Weights of a small GPT-style language model, trained from scratch on English Wikipedia.
Architecture: LayerNorm before each block, rotary positions, untied embeddings.
Training: a variant of Muon for these matrices, 94M tokens, 11503 steps.
Each number is 128 + 32 x the weight over its row's rms, rounded and kept within 0 to 255. Layers, rows and columns count from 0. Numbers have three digits each. The size before them is the row's rms in percent of the matrix's.

# layer 3 MLP up, 640x160, rms 0.258, rows 0-87, columns 0-159
106:102060130106064125184122120041204159086100195075151101197159088030141119163144097123100085118149162110134124113168115164166135105075144152088145126125152141151108125139114147103164172104180150084113161100160086132099154100067086147117166115155120150091054140165160167125155090125120142143112070150149106096114140158141138129119130128202134159135129128148132121130107165167112076095128167079099123153132083124150089143134091070136098131075144159127112174160121124162127140153162150
099:115109153156164177141145133094102188158125155151179144166078124128089129123090081130077097121109134135114128152107143138195090161158080093117078071172121152142146095094129150140167127142161147132107137135154117165169108071120160116173126134154140155085053121077124119143080153123096152098088095133174091114139092161089110141150122179106138046197095070167178131165081111106155144146106105138124103117145119146110192116175120120133191110175173132136178070117059167081085096119091134
123:128117116186103076130149138066171086165109176175097176129158076151137086176137128097178149081119107125149103066165148072145185146108103094129150089166175141121136122079094121129152140101090107130132198117139154105082164132107111119120112108120156176139106138134094108120178086142143153130130066131075144109115129116191113118183127094103190161057128165197102118107123134074140154191132030152116203113126101135083150140137107137097096117121084160163112155155115132153112143112168112
097:202047133190167100158101108158151172176133133111143177152142124067115097127157137145140089106161173098155132091141117086107102148098133125123080143134108172161072143107076094100173087216111136223102116125118117096076110167147165095141156123116175121118150087089141111091092180136175148146132138086150085113123120115095179127113062148131150089172134119108125142107127170089162175160104120160143106140121097126113129116166134154090126122177131060165108139058129099151069137171147117
079:128112116117199114088117156123094137095123110065123158121148161150144149102178120119118156134146127109100168092124116094138108058139108124128067136129146091153176079079148100155126120173074177161137125081118073130176149132111089109164139128158068227172147146100185118165179144173070111171078127082185138060152094108125087135149107186148111118121073162153113164119151164116109135063135098174123114148140157157094173137132123087129157108155108142165118181103159126097096085094143176
088:126142104102149080129092104093127075129088134109105143149092119165149149132186065167107145167068155147169123065126096132111084162159137078160138139131103103140130096102156172177083097144136150149139123187163073151151147126118133107176170153177084077102064081132147159194097160115113160164139186134124141137109082158144129102073083146203134144140109073171131090155132119110158138171087163127114169122122106111076136077167149088126119169148155097154099096148150173111058080143173099
096:170167155144124118094145100134113092212146158142113208133116128066107099108128095102138132110132148106120094154126120160103132116135150114147067187172124114093095119056114149145146115154114126121126146126035174128083157124131145102128119144127110139185052061100111121165162154130161096181148236141142156052107174138111145096125126094157095138124082130124121143158136149143172106177114077102143154102074079080122145159143108120125185160105100085103074115167112144144173143079158115
127:094161113103134143113100141144119072103063147137100172140098110106122083050129116094105109157138124152113115155126155123150203153115090183134143155105085099124128120182127204168126114113104140134153119078126134106154063091118164131190071141185126076155138092127090128126092146073131127090149165163082135116122211135113134110120157167129115081102107211179171135133116118113104165129100109048168078127176133106113123198149090094133128150190088114152121124150132089075134133135142187
095:096129129158159085132197129069116117030133165182146105136112095064094103181067135126127145099123129121156088168167171160186178097057151125114167130144091096129145078105080129184149105054154122120125127187123127126100174142141136137148139135118071110119106135063144193111162143053165117124121070128126117119109205111135094114111114144162160112152139101189136157127144133103127143166127107115116133126091116138111102097129151125183147135192116063105158147184083096117120130155154150
125:111151171095094141124160110118129094161118060123165076145100073093112137105072077189158111150192114170098102125161190153144146133127138152057182124139188185142119070131141137082112129164113126107126161185125152132066138099119159118224145137108161139165159165143114150143115121173120136136112133178096104106074172144135137113195133151136135124151146106146113102143108123170208133072128116119137105124152128119112073072105100122112100101083082096182119155180105087136149106178076097
115:129134082119124155102119188062134130135121133209096141149178197163134159125104144109120038091170134174110152111131122159129133090083156135140139137132140185139088127171159111167159121136177132208131103098180143125088145178191158122120110154134153124170148101118126124107163153148123123086105112161130100122113206142221138110064076133162152151133072104107112069147088149176122076134075064145071126102095108133119096104129106114127086153118084149154144116125131101115084099086113107
092:190142082161091124090151113105159154104151118133139179176121137126159171086078124112128167167139103164157104106158162127140097152064146082078175165055157067072075108070149053165148096172132100167116119157128130122105124167147141190129125195091117108109157124130114112124128111198139109114104131136105139134148108076100098126106134140130101179106097188099139087121119088106142092082155100171134137078148088120118155158185113141069153150197146170103183186143104148109150118116122088
098:152098159135115081127104149171149127148117095120141129120120083088135111048143160134186067092109148034140135104092137105173073137111144151115117085117084139130120146132127151123155158184100123154155085177114132141060132204150111127178137088148111102190133140105113136125207146081152108089126156107131064125129112158129104088128109133147159132189170140128071155149086124200118135190141122140144156097106121140092167043202059146162146124137107138146133126107146107118162198132144139
094:120105094082148073109081056180141145188119113099140131127089107048058122117108091095164192147133108160075125171091104147178099144106152173109102138141160176088071152122119149227093123151119125129128156151138134154157139118111113109157073129096172140089073188102130141163201111102053106171132114075117114145103122127150085064155084133181173163132109113158124129156155110122126107136147093133098151139149116173077176105121131122156120093170131127106133114134168091110116115120130179
103:124120156137102125095145144122166139161168131095115114100106176058107155101120148106077129167112054132122141131158124130122169143127065146088138086126160179092127092142119176100129096131173167180110139126093128080153143142107120036230158155130137105128135116091097118107153119115085104125157177092084155181140132128122131162178159121178117120142102120177099158119170159138161106088090128168123125061158095155207150093128089180132141146104067179109132119094148078133146121124056065
114:097122105141115085085127134145142134133128136076113123105085121121118159066123095078063142168107081141112136099160103058161134150154111112126159195164130099151148121122063141081129021133129160155124083159133168119172134178139082172135180134183089158099165104105141108098106116100162147116156185106115138123088193173151039153154174155159163106181191149129138110119189137123146129143131149153194129138107106175121155099179174118092133141108132087178095099139128106141112146146147091
103:095151064142131114111176105123143067134116164096108144139157076137175083080111151210121146181122106110123154099158150106201077193116159101130099145124166133094158084138155203201165141124109147118113152175151106110113109167137078128138069155137120167125185092122152126104153139115148099109137051086128100103106127142135063092105096146159128158117111100111123118109197155072091078096170119105128139052198115100169133123133131126172110146129153111126150164104091141094156109170098095
109:102098072135111104144121094123127131144152122162183180147111086147125140127144102080105137113121145120127119083145142156085153141169180106113141140155181117105154121145191152137170095128085134144032172136148185108075172183182103174152086101146078105145128153171125122103162121079092117136138142120060156155101149070125100103128138070211177102077186131107127147061163100050125140110165110127136095112192140098072150160127076103127157156135085143089140094162127125121122114134121170
101:150150140079125086161123134135119100162138058140092125132053108153086142098100071116132108090087109151105181101114195123172187156153121163167143146135157155128077150132043106135121040138136100149145095095101144096044170142064160155157113132135128094110125131105131106112167119149105146138143195173106150149183113149118143175171158174054169120132092134131138158152135125183162124123140102114087179189099147098148167123131122131185152132101118155110129140087152155178081143076157130
102:130119133129087127144077118145078114195154162175120160173126122182145069136212075118126066140105092130125135071186131120140112103128169144162153148129105128127122139095143166061149099150119112122084085103096128108118160138165150114134116145144139138138160114124121088171176131167098178064134144122135127148168150085163101123147173152163171096152160158107122155023115166077107079188202128137083155155065148190066139087154115164130084146092109129152142099123139110110149106152089138
095:108122151128145142111187105146177145089106143066066121127142159142082105129131102150158103097149133178136121090127141147128145086157233171092117129109100115099075101089126131086123199108154112201110137121068122076165114143087099167168120148088132056147196157083101073113123111086112200141093147060156142148106149106147119153139147161150158122144116108119121123181159158136171116126135098139063077178116183131142073095124114101127079139189107165109111127113132109115164096151118170
081:113173168141173102116122169094120115124106104142086110188163151113151101146099122123158113104194145122120115124173120152141104176131108129084154149167099089094080187145123115151053141153122127138108194166163106145090163097169121101149049114166102165073125127149136092174080104147101163177133173099177106058134140125053094131125102066128145128106162117134093144133041139120110159120195150078137138144148134060122133115192101128152126099106102162123114180124141118140175068163086131
113:118142115090091136095113095101144086176150178111135127162133069147131081148132095103078132155173122130173087094123123175137118177133173127133179123177151102136076143081156114131126148139097083063154129102145143156089126170157135094159188139154078167134174154144169173171099122075104157106102145137180088157146165118133090098081115165150128137144081137156080140117114185161074113067165144070151143177173150174066159093107081161129078145072118180074103154100121158116095117110106135
096:093099100128104128092108138094167167118153073170147086147148038148094090065152064108111114076115153160120111115149130124147134145140141088141183101137106138058098130086146102075149192105149104138152101110136147161156140113181147161185126173049139117148154128127150164137182148145156163117069127126165130143099134095147091141151186136104094115145112085131062112164141107075143136102148179187064147064085125122096138142130067189111104112123133132184095101136146141186135170119109148
099:102120171126121082117136152135136081156096126180136072167138123108072119111152177099071121150094102124094130105151148197144127082048141171138126095109136089113123146150145173150093100108155144148159179134132086129050117152090132101078096115108078092170096112129109088141103103111109118155128104178103118155199095110145128147109096127157152136105143160154107126170123144080116136109147127179136215139172124089126140103145115120161145174207132123114138150138154212177163138056207181
107:152105074084106046181155149157102146142145103182093113149078178111134142135147062149119109119157170120131154118057131127177086127146125153127139107157115119166170126097120138169140096128146112164117074144140106092118098151095130136132128069220122134136105109055148152111176143117093117173096120074145093114152116129198091105140073117103150125161163108089124124172095076164149101124196104105079128134115139114087134114135172115122117121101131080212157093162084118122199108171167078
107:143106139110122127147139149092134127139062107163159153036155137069136069123157173059131076124102148121068125095112165159125102102133143163077179156145148133154109123072140170114117191123142126127131192134094123181156109124145179120178182114181165183123091068123081140145169136132104160150168138166144044136103117104088106081108102137114140119131123157190142206115067143162135083102145096132138142157148092109106158101150101122080168118110115108147104106091176083122126167161100101
094:126065076139150129110082126103185143137139112164175161159083107113167141130164188121106068158136160136118161169091172216135168162056103160106101134127074098084112068161155117117086111095096155117125084102127109158103148093145093096154117118136093096095115116074181148168043125129148113169142119131106157150083150098126153123090184189150125147134151143146150156124146144108165092191167102153108142182152141152067123072122109117089082106187126111097112152100150167179116158132117132
093:091125138094143083111137130118051182121098075145113134135114078147162109119185122134067133112169144107079107111152148091128131112100165096196130138120156157074181203121153131166127108119167184114096099155127176114107088104149116075148082144145119094118144172172084140154146166165143174174096194108164136171152182120155136155148170076146162095087165088148157186117108121101162208125104080150103091123089098176139128095131099110097131142153120088101155162153130171143115105088072108
109:093160062155079098079151058154094154125156136068168171149188143170071105129161113159140113143171179127125147095143140169155105170116119100119088127180189140094142158061152115141126144083143128129126175123150125072144091083107122119089125091086101136076143116171121112156139121171160150174108135111126077103094179178075168159133145103049129131156153115102123147069112103162158122181113174107092119122202109153152159106141136094113124160112047148176150157116129129097095159099126131
088:142079120175179102157135095130137158118142162136124061129113049143109143136151164172117108117155156162119144103151132169165128069143159108060201122121128151162111115099168107141081159164226127162163135163142105105129125120138125168125138163142144134164121145090047102085198100111103143101125127102130152093086104149143152068119126135127166081142124113128111090183110088094135098095078038165130089095137160152162133079148113114118087155052114110148155138079109072129186131130162142
116:106071137189040129145131113154160126159115160144096205166075192107136195108105097160144128103130066118137145125168177113170128088149154108148139184124059115112092128119113098165118131081111078161102179159111164093154132105145092190118106059130137115107100122112147168125154108165137140096158150114100177077098149162075152088162141108133098116133155095131131123130087180117092150045150129134158109122116119169122158099092103131138141146096154103123165111196139075108148080122152058
104:124156127170123092106133150091109039144109064098158147105112119127093121088107117095099136116148074139148109163111115115068106154154121147103169151146175149172167152087180112115144129151187089099133134153132147137158160121120064093122121130191154124114173128081080082152191107123131124134125146140127075138121076120198102151177141132144151116147172101089151108191137122129166130183158197083102140167160130090158149079111139114097072083104094187193120139132151129167086072103125204
107:123101069140142101127128145110113138098152067132170130135119158096089132120126119114107161141132154099120125151177129162110087165180099133111133103117062110149129112121160163059123184128127158143170107120142199120099047093129162175043102162169111145127108100113213152100182138088150113132156125104149156119151168133165176158106142177144108111143166119130141111115135139166142163111108150160103064094056188107112085145136059086079153135167151128150087104175057132137129180061118158
082:103118080094173160125125156140147144130155130084138135166134115163087111131106112152098157151108207061115208138125146123124094109125151121138149115194114117115086090128132156115130112099167132142126103227127090156159072140075138111183110120103106125134115123128121131159105103098120169136100104126130151103108093161123110097134149145120070124149153102141073117111070136154229225143152141091082062144058147157130107123120144195078147137135168088131111054143134092071113167130130179
103:056167161147105144118151103099158094096129161112093165179122131116152078145120165167098151112105034137081107162128072099130196130133143177078116107118144132153123170175103144121074184205114106152099097146164131094115124133104105186150146146146104078119161074106056120095176151118111169182137110135146096176039099141133164128150147137104094123191125107122133129138101172091193145120098128105100158121151102124145115079139113172141139128092176198098093103108135106117141122132153079
088:154092099127127110122151164067156116093083125120131121106110159124155194103115176095107108152139116112174126094203186094117133121123059049181114159153095172151129080135109152160132075105087119113075158126129126132138111090137154133146172124152113095143108140139072194145067124099079092120119168126160107134077146135152199132092158106146160153091126178178126170105140125145170124057145145139131168126093205106120039108128124152166101159082159099108113157130160104147167162172091137
087:086143144125146084081125170153207117102124094091106148099136077186122111113181078107059138148075118157151159119131157159137080137087136107101137195153107163129135217118139142073054120123087124147088187179111139147153139157162101152189088129050175091127127119139121128116191175112151099132145133128167103139159143118088062159170113179102154141126126111160119123151160201147135081108136144123139132129200138111141124123186080120113140139130149110087083089151099104148125100135170106
092:127134128132112058140086077113198146152129187123128148104083133160140082132095081123162122077170149142129131122182145120169156163113159124165150096104128110120123175132160132152093067120097139096198148092088141136113116090126099134164109140125060126201160091112156091135191137159135080174156190180135195128141136208189113158161129131166177122170102139142109122051119192120144055147106084075116114092169138094118114119107164118102139122113103138130090148120117133068136099127144149
103:078094129104118165191111143133125173109084142145192160122210106156146154127066119113138113108096149108102149058119180146122187160128084140143110158148098112125078158067165117111094138159123073109114130123148190122180128115155114125124158130100085107127117086115168145125148128147092140134117199141120107148093146149103141141089143087108133191081157100114124169105113118048179132173096114099049151160127184088116214086131132156107091101151176102125132163088122145158203119103137126
099:106097142193052119099127164077156185115144156094140099154167127097104134094165156117124184163148129113118147110109136148137152124073108145091142132176137115100142108194140095088099166109156144138142137125146107104126148126156138188121124109148099089113115119065064159134091082097174139132129062115173143169055169059166074130146143084158082091163190136089062133146142174089155126127138127180167083137160134163159137128077170159120133109153091146120087139162138073129164136133046138
107:103130130089132078157140106154136171151100124152098146143144130115154142140103117135063121145182074214099131153164124112069152109161099122143175102133143135193106143132109150184091150140160140107123155122095091164133137132115099120135052166117053093116171086069112156101176076151106093102110184175159099168115109186145110147102172094084109112116106133065150113115075156113133180171157144113101095145109087149134121153210118145116097148135180123099095084136136157131191154039121125
111:093131080096095124129161078157155115156126098105130116059139120097149098144142173119127134157112090091113179069056078106142125111108149151126195146155173183132150129187147092183124157131097122143071108130117127191120127110192127108143188097129142067147154145102153119112086090098091081131127131141102155120068167102123147106091124135190136135155103154189130137100137080124158216115127096154131130137122158123071179145060110082165064149143088122149142156119139084085123141170191151
089:139063108130074131134179075137154136097107143071076084124152145135145112166160087134095156096174143051177161067143172135095110139091147124113155109108142045146123088159106066097053172161133097137168129122168096130175189185132124114095116093158212099126137136090134106160168117136102093164104104130118127046129139130211098176115123142105156145125083100120100145174153152152150160105164068115145138102163146119128112090080106138121093122108153160102106126152122087146105124138152131
089:119189145141115131135105118144132148062092128132149128131121073202112098141122137155122083107233111139121130116114140070148084203159104119130161143137154137077175142162117119175097138124172125154141153186144123131174142153141188111122103156144125083119196164096074078137120086093117124122118083141076117078035166140132094179202090109136077123169110149186145070116099134080126099088145135120112071162138126091154155112135154120117119068154098099146130089131118143155072118122142110
097:094132153107200115094114084124133138162081116121179083156167162134116094128105141120156147110085161048084117115140138163123075125122139110114103131122098079122120156066080115120121199105140143099124143107143140109154125097137105128087124141130148141131128090132090173150112152153151095147101088123119165073175120071101102103150180199176217095115201127116128135150120123106108141095146116186144154133097118127131197105098137093129167149143206088176120155225190141094133112139174084
073:117108109099149170186129171135148121128153145170154141149168130130130086128122139111219159106144107174145138103049092097197122133181139110129137154089150140067082168091167139188116104171064092163155139048146119110141122156097154153155068081159123067098109139136159141111090146095137127149093096128123084117089124200131122184167078109098142164111164141126110126105122181164169096182173087146114132130178111155158127141129100121107128116108162092106095142139102123066203098089111122
102:133128163108121146146141122117165078128084109116119129161170137144167080092171076148174090127151114124128135174115119103109122101099160122108071086117105083169187126096113150113099112108168141116109104104165094140153101179129146122104147103163133149149126208115148078150117118099102108139162188152160096081090137139122135082219111090133122113129159039113201169139092119112195064106112201106096117149152135130125139094177126131107131138156069104121089165081126082143206135064083151
109:176097148201115120083063119123178113156094124101145127185104172117148169103145131154120063061149091133118169161122094132096089124110134180106127198149163157115105116089122127147122087174136134136100062034097119108133134146119145070118086134135089118117097135098109122161087140108128137128125136116118081182154072160133127130132134169170191140126148110108181105139178085182178108114143169146107126138153168186215110117144092083182134112135046125139166141129115095112153122135124081
100:104159144172166124191161111119143148115134129158141191177161090154159139137090122140085109093094197106089109118129174098170076127160100094136177167081107166108152142150131085147148094125171172173134172116072127135130136078168119059100123121053123104150086142043076184136081119087117101158144070148130108186100116110117117157088114082131160115205149083152171172102129112138116113144163105122156129126162174145099134124155117159126064156131151101134092147108134093148112106069164108
102:160111131131071145070137104119129131119131126156160168142154132146149103136152142117146102058155131126109129088169143192141112184172139089129145128095186166166081115045111128110122085093113152190124136111053154100115096073114146140082113152121169129132202130073118175084113126123049099162127138090125078118171128067145152221139112066182124163160121145083165114091151149119194120098164106150140167108169156120151095120125128142159118124082166108177089106163100110096125122120122152
092:139175165121153142126146086128150124195110181110120168193157161118103144149137149114207114103140168189094107133135100140050156174077145145090110163110088112078099103119169109151147157123102156116119146156145122082120088085098134107145100117160091121143133181138120171080163076183139098103187159179130109171105135124109142143147085131112107101188117123145114093074143086155107156156175154118079091139212066081142135220136122149095159102121116137130134094093127156183090150159120114
115:141130093104156132103125064150125155189135123118098138137164121141082107132137125090136135139132137077130166094147121177181157104142111138118127112105144123117187078076072166137177127153163116080162154056173121164139091097087159113082131091152090159206149092058087150133133131132045112129128173160136084125082151130124148100167158130113091155108122160176189140119177196157164084114131113060122132152103156121135122094157092063150130167142080134120127111114131196209144142107098143
101:145177098144096101122091129109144094100110138118134129157104183168100126092087145183093117147116146110081163134183182100128090183092074089149151147155124156125162102096132112185149104147086117081127149151105184121157168070085142090133186181158102117151121085088107192113149091049095139119162112152160126082116106155108152119182157111141147157180183167113119107152137135158111103129156122156158192168132090188069152081082166081103121054177112129150119164141124121088105149147155128
086:124150077177183123119039141115119118174031143074117126150142113123135101104134101212119076127110117146187136109144112092113069084177111143100148139111145170174134091128154130156157145130121127125119171100143135139158104119097159151165177132141120199107133159129154067134106131096144121114132180126176064117108192106089136157120108103106058123115144133180106122077184162125170152142123096071156128096163154139084103080124162145137103101153134101162140166091191170117120050124120108
094:140094092137069120162135080165124115126114135170156172135145124127146151138107150126103136134081114073113126094127131109112164087150097048178204130133185106102090105097126144149134164132123093109135103174158161140097098168123120137132098186065110101115124140128196102151183078193133148099124141089132099139133125145121145110103119190200154114152082183139108135120128109197133146095231148094102137113061121106158168146134093085129080100144141060168082128177138114115131175100070120
092:083158148189143121109148131124194142134080083139140134137144083074126145100123133126123137108111140081109106124124130081113180169159151114183154141072236130154110064143132092131107118140143204161124134176094119113111123116134172140091133114128098051128162138129131085132097117104113142150111113110106114120074133138178092217086049123134149173184162136134123081132149090224076114132183106115099122116141124091098158167170100168129095121181102112153107183123100134125121120102086100
102:090092148115157114112160106132081064098125149074158086134184142075117124136099133110129134160079112122089150113142126160133111133134145085142120120177083157098155168121179104160141217112146156174119141175095076044148136102131149137160110134076178137128165110121152183156187093149140165126157127114108119172117113200174144141119127161109087057100169134152080069100146210105129098158150066113143154120087118160137115147131062140102104158153107120126134125161124197116136137118168061
083:132136125156099114145142074146130146125074155163163136164039170152101108159179162157122068062078077155113166220141112177131164110173055102129105149104099153127127136147149151128131181107122105131138124131111168134159124117094098097141094156104130179139138093147204180103116122106105145121141172056168174123130147145117132092086136189103157111137067230146112147103162105126131088089118146102125110154170117186128109138150120106134112149060124097147101084097142155157153105097107107
125:107079130127117179093157186120138063072139159167135096141176109092128088157160138123127095137108081153088141134135152150169142116102102153098082120157131181139111105065111107096095118179157105158089132116202206121099108089113118141135109149202086220116113160105145115162109118122178122121108159136170105170133148100158114119115136116187158102104135102118148094114096136120155117070113093199160132116142149185130072151157096151100069118064136150170172157101134126135148078155105055
100:078137120154125053180107124122101049165135144142169181144168153146106127161111114139099076088149132062101107082121142100150131098084101140128138150123091172179078076120073101100134132090098184136102153113117129120093127173119045177143138092133120125153103097057107133098174179124121142122146114149085180109051141161157162127129084096159135130146136122126109146139150140199166115044121173104122108127068115115172190136130147111140151101091173165107156097172121139152143160165103162
096:097100126138102148123084166161146090100130108105155124171095117088180149131094123131125099116075125136140120096128154110173123137045126139162109092177158162102101144149170086106167121140155118099166174140173098124205161108140143143091106126142145154183134023107143158106104184156066129113108117112135121142139156123125125157113182107083155089168132083152101106100090189036125177133091110127127114145195162123160152111108094187167130137104137189152121115145041178141126094148173135
083:146115116121107096149132112146102088115145166093151160121133102132170112138146073131121143123076062070128104091128157168150107150146162173110122139103066158146075094146099183121098059152084149149111139139102113147131142151130108144127099133200033057137162128204111179130087137098098140182160130165135131160093127169130087199155087162125143166115082173172142150113179136162123150081114157076146116126102099081185093168102138104101149144119149143150139126092135157080116073127207133
109:088117086128154127113082116142179145147142129104149130164136145139125081126128062156056146193153105168108057126109097116117124064088105130108074166142087160098105121103144139061079149115163148117122145146149140163102138119095108132131123162085146133197154170069135090117103092140131132170093202104127039139143122123121109087155163106145161124165108148117151108149114103158210182104125163075144175081164157141092172148119106100160176125137178116121122169194091183106181151116116118
120:064140151111124120141137114159167097159170108159098158081163133151111128105151133121106117074118073122155103096150160093144084131145188121124119147139131174209073129118116143072180100206115107098092153070138135099125124141171101105135112105101094102106124098137120142086156095124168163133138109109164123069137113092122142187094185161102160171153156101143131090123135168122150131044091139154077146175110156136095172104111114095147121162125111059208116137102189066144080147093118060
061:083144070071117114150148119147147077158146094152073146150150103175115139118179174178149089154169134135126181107063110103149155102126120144103123137092151139153165160124129134178149108039193061110114128101130084124142128116074133150078148191123103087155101172124197141135166121169137164136163126078188071114096165082123121107093110111141117152131145138100194105114112091108154102141121135079140079097161159091127113102143120153164124178089112149090098179144175178166153098111125186
104:149145058152149130130184133119122188071122084126104139164111119102119111091102120141128089228119069168123133160184072113176101150075162102090116132109107127094118130124141163156113103139135122151142185085062085104164123105067121098127096122155107111139091134115151136085137164109103124177114145175187113115088134134146142135108112150164064150183090111114092170142160125109102096112138112160109119072164079103181111148120177152146208136089140123142060190110078142152181113115087101
089:158109094146111134098114122121138116126142199135150187160110182108103062097147093096097158088120164142112164175158113143233084100096154116110094192180080123135146162148118087076125136115128163156090159138049130151099103153164152162103146131079145153090110076107081150080171100113135140146139127194070123118162108125094132127161074167150139088135104137094138141159142113149122155080096070135106107112113110113173190135121143208130176157126064142133079129133142144172111120084149145
093:127124080101140121130129111087157137220141096163068137105104190167084090098163150090129137132091126110148127170124128136150160143096112111135168115074125222097096163096089123115104106099137137099115128157089198167102165166143134100178077127096099101152095053162127141140158179074139156083129122145155203092117125139134182161173085136172157100147106113127096168107126105176123085134103164150058135133060120107127110048129121156113096117128129163127082124147132096152166158122169151
095:148121128148106177140097114178071148140149170162149182121136188146097168148129029141133145158158164109146186194104114154184124102103090111112123158068116205104121108112130132121147128096146155134101090092091076099062118171099153140151107141142136059187165124126135141123111097095112118103126080147120125067255144095107113164103132111143093121095154087142117141086173102177177133137202106140101103111128149164131179130138079095112116132119168137122114095100126108123128133103130097
097:126103162217133073172122111124085105130167169165157120125116142128109117141139143173103090096150082078145161164167079105146137117121145145083127158164111117144124110110126145120138139120230169065140116089114085185101215092197131168110152139095111140149128122090097115101103122113056173176122145134220090094173119173116128144172097144169125088119133113091150098145103051156140127129153080088130136102117132111163142128122112089102120163117162127123137110111095193149151170088111072
106:133124141123161166092158097150120161173116139080124100158149153146155132107113112116127080120129061127100169178152148146146147090146114175051212151139100140109146117103129072106132089165092145132145126091130051153147097199152159177100109084133054178130096172121130188165144120158139131100099137122097141076125144119110122086173150120135108187135077043160169179084162146127132112169179129139123171164103125120110109162135095093053134127165078122157151099139088081108163102157126098
106:080121135201141139137060146138118137133165122125136107117219129069120097167106145121087064159128096137091135077140092061110135096078122155184084139202121144126096123154105122138150108108126095168130121133143125086101151120099180138108177110122149113138145149108098144115175095125059106105107148099168093109081225116147093097134150047145118089141189093164144144122167107144103076083122097148077160112114089185114135113170170156148142143172100150117151179108130154160112103141170162
104:067066127096184100128142169142088157152130155159096126118135122084121142161156143118107122150045093153162107116090130126156116125149101098057107097114180129155091082092108123163111107102179099117091110157117147145110187212123160106114174077188125125129154124064102189120146127069128131154114061092104102134130148113180143055120131127116104190156142113126107185185138116121125144068093136203168146157115072129155130119092098126124138109171088142100129152156155066140124157139084113
092:134120099126073121153134069122152165112084151164082183133168129162128144111079121133168179142130165146099151174163119075074147157154092092139056120183152119108137120096162078156123111048129116117155167160140165159129112117074148108118100185137136068091164131117122110122134165121173100138140171149146177097113071144152107212087163063193148120140168087091161161135152083111091177106091133081114120089176116121064159157124128112143196134094133102163113152129118138083161137118140126
092:138141080136202118128115175099063072134145173143230192104062149115090133104158150094124052118136092100131134094128160125182129132098120147103078090166173089163067154119126126129135138198089156150184121109129115095147117114155129160157158127092137111126102134099082110128115166162128149160141112117125103095149095161092130119098161142175129156156129120112153111115091144097174166066206097132060173175103107141100146127095117118112147140158079152071119071136104135183089149135156143
100:096132087113084109169142119090122165157195163126122146088151132094132129120141117113106126112077140107174112114131100133115168174113103137127115093125223154092130089158076079156138165108152102137088155139133117155140135071134125076143113059108105126136147079100102156160171164201056115129152163142087141167133118129077193185158141149149115125112115129144105103123212212147145097085109127111158097189126061144136172105157104128144080126122155143154139103147116137220177117144141082
103:123083122181130135113155157157168097093145198123171161086072125131134193085104102185106113152117040110182147143112168131138131109117138101099135124046129214064135138109144088094084159117100132122133173101135135087119123148172164239140112067087118076136147134099104172117117200124156144131094179144122099090116086095162132172153099159110148138169116114123133103126149093104124145125184150125090152143124146145111143085102112148130129134163132102078067152159119107083129110131102082
092:090162080102146196084177179130140159148131110153117106134060125154166141112188112128166095070118090141092155084134086133106120089042112147093092139070119130167145122119148086107102146109142143137101123083171090165061139120121165109148122119110170081089130172161149144113163134137176130147113168144119152157137117188128064109093084154133139154144139161069156202090150195158156122139142121148118104118162124207145133088134131087108092110202151114113131125134088134125102116065063146
079:108124119136145171116116133106115097135077098151086145105127111203072106101128167137110156127166048131196078182177126081116120125132138113144092171103189159128130100069161149123168136140106095135132115060118096145117139089120094132082133139168114124086153101178151214108139159156123108146086128054140135175154193166111169155106111080130136108131140114162095101105135105138139135158152092181152126127053058111099174144073098092127140170142132151139111102129124119151088072134206092
091:180126124112097186141095102123119121106060077108107158086172092111138156043112145157117016080163145145102167111171172145110176121138134193154131188165143123088126107175169104111103140106137142146133175152147128128153135156134098111137123176075095153147177107139142127134134080154134167122071105126149077112143112145119113121097145193165134071108117141104102081140120112113174112106170107159103180172135101099111082104166152086156077155101148170120110140145110140035177110108144164
110:114139142119139132060110161138144143124119145156121133148152145143090122147170155090045123109091045123128151109069121144208110096073124134137115136145138143143109137141112097153066161145121109142132160099134151125139125092110081232102088117129073127112171089079165124140160092148083145160151130161171120173115145121193144135140127092081074123074150078141114165122108160127148098188191088121089162113150116157129133195146146053130096137109132179103131200148139146090105192111133172
105:138117152147128117089152136122129049097169124115127072165171173139165103132157114072118071145150087133126096126119073157159166122094139154180122112145136119182100056110124153085105113104137183145050119168178171136106157180117104144077149117106108158135186193100117163105099100113106154145060135178164101200180096076129131153153125111126094111100090119070122141138153218161134163070142148149105146114127188093133091098126125129125120139048138146162078132149125127146128113109126120
103:085153154100178119112137149152192133164133146157094155145105116124178115100094108124173116188126100135133170135149136172191122175091131151119161137077106137134116128115078115135100107117126126046198123145166127070166139122164126190131141131136109064158174072107057161165111138118100145096112158126130122103112127126109096151137172091165106116110140100048170095085135101120128115158104146075081097108145161066110101081155027100160127160179148135158101156117179121081158168135076137
126:127143041134114175116094131110117132124096152178106125139138177121103096110105085137148079127111073181100117133161152082126131109111104147187208130044087088101143102095114090115124166151179154149133143083083129173112115158130145138175113151151105115092150153054081134119062173131119111129102129116157120191070114138117136067132198158194077127110114183144129136136130094109201109108119146087075104211132161129115158179186148137130116122143139166135137094116129162120124146140100095
126:095126134085192118134155109119152152106126177177176112179114189079117096146165141139096139089148091096140175132110143061144153136170119167126167130102179106170152095081128184128121133134134068169162200091094157106110124136102110169144101110095093094195159081092114086117159153138088107058130078037103124138077142150100125123145163154111092078057119098165073121154138159104123153112165152138108131171150137114092148140167077159164116161122130146149153134186142074153130107111153123
113:130149094163125107122184133096088159091124129233106166177120108173122129075092134072106102165152105154156141093117182170147162165075126186157154140117140120114085057139135084104106112123122086151145187104173130077117113150112156145097197153105064112158137127117064169143068121077095153144104151132073105160117211156179152125131153120119094101128074164095093126147118138146108123121097127115106137108143115170124173088135090111141131149126122117161179177093131061080122153115101155
077:141098097088124132097128161130132135151152112091106132133127097174040069136162178169108169089157102131126084148142104074140160164112148080119043155135058168153176112164122089123176124084139138145146078141094100071144108075150121060139148157179098208102125104095188210069159097162168112157136140080123135175146071143105165147141128147107105072152152145116175197142151098112069140102165172153123095129109133140126134135138124155129150121141123120120115137167165127116095147118155141